{"head_dim": 64, "norm": "rmsnorm", "beta2": 0.95, "train_tokens": 746000000, "steps": 5692}
Each number is 500 + 50 x the weight over its row's rms, rounded and kept within 0 to 999. Layers, rows and columns count from 0. Numbers have three digits each. The size before them is the row's rms in percent of the matrix's.

# gate: layer 3 MLP gate, 704x256, rms 0.0545, rows 532-562, columns 192-255
# up: layer 3 MLP up, 704x256, rms 0.0519, rows 532-562, columns 192-255
# down: layer 3 MLP down (transposed), 704x256, rms 0.0492, rows 532-562, columns 192-255
gate532 016:519485478362655538502523488427545541552391484487470517530486498502504508478569407458412483453516530509468500602526440520529555504543374483442536471485464487514465534457571484467523567484429503
up532 017:499467475433506494460469443529481449502574563490490473497396489565491484506461487515444503538468498456504485458662510515501506491511349450367495513429496521504467493532618526342477358506404492
down532 014:467543468527573511440621528542534508452518512448488494520486505593588524599501481526511565506519443559489458518401430516419466574478462527504609458329489529488452481493458576530488387522424520
gate533 113:533479438475490433518487471501657512456415532416441481448441551491491477581528552487447490469482546519519429547499509466515443516484482537537526553441494464527531496445534462469508554517463485
up533 126:400511572548500557520487599536396548555488450440502593517571474510501553487492505497488443380467504453517502452549440481455562598455500497454447508448453531580390435509482490588475450519593450
down533 119:441463527503521542485467470496412533505481413455532518517599512548441593399519484541585588459465562437587501502421431526448597565454519503500360554503493527537393454597523517564471529560527479
gate534 015:488541596466451541486579624561477470429430517530528524573497436457463436453436496510609494473464469494398548514647447561549490572545436497528483468487537461564515544574502431476566511423516449
up534 016:584418480478454528468462547456454472591525489516546487494367512549491513540481517554409502477561445461512444538469433493497425373495509522496488464409504540384544501419607508455490510452498488
down534 015:443602574532446384495575469489410412457440565524453562560480577474495475415503574541553560526503506578471462549497500550538504406505465513488575566490538491570471399495477519574453533542544580
gate535 018:489551505509474566511494467569491530528406513477534371573558533435467488550436505476531433494550548537620445434727486503524534509576446472548481571432518509597481618498399431530570402539492516
up535 018:420476585622566461472501500468405534534520494470489497444475549531558498489512468429444437516532458437501493509435509495500466495425359485469536532425458508540498390515471531600495424496495489
down535 016:537440435435560404408482553466494543475442549523383504546517401603485522550431510461524520446508478515526475465417471429383566465467543509590538500428448498531462409597442493500402448443412490
gate536 029:456626565621347538467504545544531514511405482440451432467568519432437479564473569491516337561520427515446447623592530494512492546513470592502488535448510502511533563456435467573505500527509532
up536 031:512457483469733443466513571630453469486514454576420503465438500483484450503460534516496555467525470514416450467474543487561493486496673582488465468549487536504493497460422473431452470454504475
down536 021:537543483520499466454532502429528524548586591581554524529506419530520409517514471480500493501471468508385458497488491495477500579443547447453542510447517577566514527427492477374489442488447393
gate537 032:509444555659451517540522573408488587566504534527451508410431442548499462487454470473536520550497534496489507417335543451502445438506513507472519477442504574436521440491446496495472442466489547
up537 033:543442488448572608517514554533544416453477461484405568554589459534589526477454442477529620542411454523528468530418520539493509556484463448475479520554509497526642503444551448573517478573562486
down537 023:497477527396536435432467473457560391507628472397563489493523572514503502517459487525485516452514485476612485532506461461481500432469471487545548470469477559475391516496547491499523561650573495
gate538 158:490456437522425446532545427645471520432553500452503528488450507501437400444496544503565541550570539487554476547484555468515547458568492554501588497512403491504443472535596430449534547536469487
up538 156:459452523519590559440471616447519446562463496496505530468483488493535573536477473512509490484526498522474521453468476486527457447529439514435465506509616549469506585440491523483488498473557580
down538 147:494497551495532583470442603442483443493537464509511558499517470503494605545483489531457537462481518553498525486433405522489447485474501429476490518485639527509560555464471562455460492510445547
gate539 159:451524524434491605523548509460562510406482495455537554416526519531533400544476465467618586538434502476553507532520500441549478564538442542495494480529489462529395496482388573561428571498561553
up539 153:540559465519529532502445503548428481574579445565464473589455477434520570415503520538416553412560397556420449489391493546449583453425553502433526437539478535418569518545582507470560454497445502
down539 146:542504463522514484464476545548477508540546433512450481629502466484478577450510532529463494472523475619473471489424478513438548394469483488511471467451547547430528574509589437446505486667451485
gate540 018:513442451527448471515571547469491532409587595501495477502558505489496467517548547520570489509538465507383515554491296541545507428522548491503548498518506552475513543525458472511463562517495570
up540 019:458530524574404458493569503522501535435507482496457492483479611486478527506499423534503443510482502513540513510487547505538418486515402498633496449455479488484510513481412445515542499467565501
down540 015:514574435557570487452590547554504431528432557530601489557516516468512520443479456447565586442482515517550621550527516504565551500433549505480440497491513619465449507487463530534576501430524399
gate541 070:475521498571514606472518445535556416531565542422498484494605613574517538511378520473494590435525441485525482401468466509510488514494496455489502491607458518535492472479509481542455437559459472
up541 068:557495613481567587468514613503411439502422503484445461481517521436533492506346510537434512580516404517440531492575499519568485419442458506522501490432471486547582460433469505459570475477422528
down541 063:501553570521483648458531497460504449518446527457382417523560684461489487520428618548481502443515408519496473512493487547618571438501488501449560546545524592506451482480388504528395452529391371
gate542 062:502448495547449577556470442468449484564551437498532530530493475567488575476549595548478434461528526540536479468385504493452510468507510497489493413550519404353461493577515579520451582403511496
up542 065:498447553533472472493497609445573525490440533466452458475500541517506546483528587515466466497527377433469560519544522550547437620451640535443483454498509457438471500497515527557551542499485508
down542 059:551469497407521521485490508514599511540502398488555552489490469482598561478542529532546491514477517558462451399524541468487516472447485482510417418521517410452472551560482581520467600603570555
gate543 033:532482524520663513488470536433469492486541461462497508489422474563474511520476598481501469498463450569510521500283507435490523616565529526501535558474525529510513553538553495513463514500554559
up543 034:528518405500566447502479594516611456452463493523556565503342390549507487517505423512503475439526485481537509540411586496456500514464593496472475499709474381463450514451561512508525605493520503
down543 023:453553429569579552534433503553380499580448515541518516485506588483441579499521514534508534507522478534532546556429475451525420564502504489566510497495473501528559468550585575512479523552500567
gate544 038:527619477619554462531431544502496463504594489463545478467607472503497571448519388497623434504505526458466596520607536510398587502501488526571570512615458504504591594504419456577541497501520509
up544 045:514528503476480538528546471517482647485398495457532371549575544433556550480431469532481420430606513481469411427678511486517505662505515526461516540724533564481370495450496514497512448470495478
down544 037:466467541496448540425438524573530417581503470595452498539498483487479497542519496486573474504489455527465501562419460648514501439476492421521303510493480386521522491572570517501575526541467541
gate545 019:502629506585497513530489464515474443523489460435475526540430507426470507504424464478519506456421470478443551481494528511650511508487516494559515491312497522531528448332456446470461536518568481
up545 021:504582455427456556520427478565470403522495500600527526491583493500465513493518511526560554510455477480461552421432519553451511526520382500489512493476442537523488447507407450525600492502460490
down545 015:457469444530605552499440473541579534454411427505568534513412469521457512464539535537520524506433481578402475567510484468484485496509522502556438558484428562464402535543459569453524500563604516
gate546 125:528479480439545536469538570451489449473566402499612522496397477489469459503517525530500557524523471412584551551406536523502478513456587479543518468367493506610590571423455423590514566560573553
up546 129:484434538420421435500567556442506477533447502489457523528441487600422475484546512519663531514459503613551525444513591462390498518540573439497533492546428463529421520598524446526483563486472567
down546 131:512524463517535513471452466481502526527481538494400530514521494520499531450567436427452411501495534578411467429485485455482468516459451556487462552614470502402465517516549525493534445396495385
gate547 202:534521472449522485490501611486568598428471458481405438540501469494381435498485491572559559600525452419467482463467502506546473457527497519470498563464472384492439435595514545481478504518532462
up547 188:613541448502475481552432578567585617447497430411405439560538478525444431494481451540554521578580468377517455431488506494508439414476485467443542542491475420506472438601481541453487495453548527
down547 161:544531399477519482544459549526567572513481480507449506549519527467531463484487481497540507502533500348521505442549576540497471508436439466462569518509444486558524465516479473486494439352555537
gate548 171:516498583471484435489530502551561456464511558466493433450532521454584537514472564508495536429433446434602515459545504521492526545433503457505433521393530481443431441538486552550477427459497509
up548 170:538447547522474441473500517558517488473485539478501516441565526510556536518462594474484534484477440483594536428527478541429510550435465467532450518475547512437465478559478528546471444452543501
down548 150:493452537524456422506568397558507476517494575496476479457531554522620502559515513515487547482482437440563530407493564541435507585441467494510462505536489505511495487501479499519495439262522537
gate549 075:398386528523366413520590611479517446481507522519616518561517504517513503529566467513488482479467526490519505534461422455524463465473416533525499616435530505393452574543506481554512603533439446
up549 080:549361519493511533508558574450489401460549572466522527523578527518531484606451388537572564436563483506498468443393469495479522471428442481447514475422522564494515556517472388515512519525537495
down549 079:579454460572490514523463480510460431498565512504452512582452600574498584563473449553549524486428516490500462484413423466507471452462461562507481555446495505533473476496427410479501659462509516
gate550 020:510410491578377532521518501530522421512485503448484524561504477530509431555527509419404475519478560537492491508528534572407487473535614509437533454547499504416565523481494478482475594513453483
up550 018:484453472492531426475448573507496566383499489506485519457382447525394519473494442488570472543503469535513378457478489453492429569468469576505542439573527547500529519604538490565552417484489447
down550 017:465472518559499459509440528484535622516524575530404584550448521553441450415428524521506481510445465496522480475512535501463500499452497494491463562486566512531618431476555385554555431505415621
gate551 118:472615544574495536412490521554523462497510596545538386590411466537544449514443612531454500484571340497597445571537610495571537425503501509462445538449473497516589388455541477504469543469478402
up551 126:542461548474533368539560614556499457561528432486495440535439598440485552524512461461495465510479539519533401430547416476534434512364535519523469487553503534455462526531511544580494455515571512
down551 132:496410560460530434608605603545526498559546394523519505487450571411456578480539500443471531488517568595521494468530427525514488521390539522550428462549531542427494479519512515520477444553484511
gate552 015:573523461411436457541526574503479492531587478492506592571519457446491535558470489512494403423444392473509525538604485528516420521493580467488435483611501460454445488451531514587569505492521479
up552 017:530569525360589484508587457556590560537475484523476480583540490506541526477560526538530544447575463560560434522676427602540494525438563512513517429486517516553517441524505496498495496487497465
down552 015:443476500554529473532466547399516458566489510542598509513481496510576560472578550510421480478527577559392486582484428518506490400553395526413418481545513557530486505487450417504563569505588438
gate553 059:490485510576482538506473522591612425444474561463462557555496531503569539448445549424461472476448523532499419486532519441528571565467508478421482561347406545541528425437542474490539405526525482
up553 063:461490510623338486455538520471434475496546529513470639440607509527482449515460552468593474563543473462451543591462509438446525474467455471453494541530487538527527456540500473468513581507560510
down553 055:459518457500476490455484472545521504508539490453510541509557484456476469536529527537510412499592466503432526461476485519474510500481583526503468542512461519466450522590378530555504540468566453
gate554 111:526497574555470580522492481511543475386404522499504533489442522530494527469452454446454532504450612476412548521610467521556467518477528460517509437323496478569571527548417479479426502542507491
up554 110:512464532452428520493471505467552650525478493471425471490539563529558544449539404480475576515470539464447452442486556555581437470578521495436534532381595513603549563481497480552443516526515585
down554 112:520485542431522464555370475490492504539511547467447471476535493484516540500479486472484574529533355449556464440451533540552544499479447534485546515525445490508475456476505527583590477347607559
gate555 140:608560542469530563528573506491556542530595537416549434428458465419557382463455509497478476557536590524526454556540546475505464472462638476535446494528442396442424485503452470608403455493410430
up555 146:485567466496477529478451442442449630525506518381515443486420479487569389457485472433464484458563537584507513533445565534431534523511546437465423572541461451384499526428483481494502542573471454
down555 148:513564444579473542471452482470484585486456519429526482519477464453551445443540505404485464413536528499507507478543518478436453525513460441402457499471448403400500469459529528475490490527466447
gate556 017:525500423581513524484647447449483544542532430535535533435567512557468487482456472460526397468528499534455496441405420441603469459482554499511500565490534534524563496433412518523481488489508578
up556 020:500544470287534487482564519523446511528399548455418448499422530531574516515435500480428436507515564542551477537457500463482571520503555527429508459689457536435564453534523502479355609521461510
down556 015:596512565550499443544434484538512517401474549583435505611536399499507579628447593456495516492482473540493563506488573458443592494568441463424458447483505535517428462453423525493412553419571517
gate557 060:480506627471487434543549531576496554537637476499440507461381470481465511499483596513519509508502513522471499485562573483408582501403503552526494532582520453619432566541517557477553457513490502
up557 062:490463463596472505470458551471470480484446451517532492495452503468495527461564523474613428523428524479494493522511477542477487458501565471502501501442527495537556516505450489588524473532527523
down557 059:550531446552518595445449538483546572476441483495506529519486443515427515469533506510548506551469459633578560451447534467481511377541500498465558523484514460380593571552479466488397480532570512
gate558 018:364507496485498513512503468582487474476474530398443553546404402536530412513439613485500496495540519501554530484611594513500495444437519475426531508382455522473463485430477571464507451538430521
up558 018:582550460422438383477472470600464410471510520588453481415451541512485491450470464511459526455472625521598455551470500487542487433451284550479543465457478528539521434481493501370594439511491492
down558 015:555456481516515507507520485468407463547448542605478443476488488573556468444466454467577455551497546445576489583528556496511520472572591441492484524544339490535583550434455449575435515472474596
gate559 156:484521522504572436407463511443556417577522412487436506472558398470490538517469467510524575561499483538533543463497549581588464457497490502468456454508591467474512425422489494569475559426457579
up559 167:449489506528543436462555518431543423547455432512490498475580444494493463543444441487568535521459463532538522519472575562581464507477450478478408460540557459423531522441523519571493532424445585
down559 180:456510506519523497475504442488537498533437470460494539523549373460530503547472480423551558502448448491504499459461575527485435491471476423475529422535576542514551471433515517516516481314500505
gate560 104:563525467403528462505497507524419574464507462471512388491466516498489503468555644592488551511478520486548568481456496477484448429487540461510501505490497490557481531538545549605451451470517499
up560 106:481690493531464452547480584650376565496533553389512442492504546491518456508523537578581390525482476452567485469451517462545459520494485454493512455462478483471476487461496562495387482478513514
down560 110:464548454405489423502515526504507537459526511492538499581497569536540535539403527506512529519553533477600542439451583527438493494509518474407527460411470491554425475597583562478552490361548461
gate561 086:495420460477572568510522467430471476507373466414539424465520527395530446549444474466607538510515447507548496492567491514552511461552526559562522515439511565452495474506511447549489449537550498
up561 085:481539538681540451567520470542527491530491595582551606466621482541512457473517485462567490575523543517492449532458526518473585509459569455521528509563462452500534483445538502561492453463526488
down561 088:430495531540558465562537510503592571455496554588485541495566486490473516386530481523420515540527597544568433507485543480540523532492576467532615504547361451557511510479572520523536489397534508
gate562 018:535473496570436437568444509524467516468517484448555544515533538550524526475536572519567613464503548540477443520551408491505415545453524452438460535423497504443522507510504521471381488531456495
up562 017:531489448423439520568476388575618472509362531440492456479492500474477497516499550500476458438533469525508498416550549503548442479494700487476489516626472492464525516440479387408493505475499496
down562 015:424586502528568467569512444586344506411561524438470552447513540481437472495532467543474497468519529564543450548368481400477411502516463613491507571492596515499543558553480506421535516365479449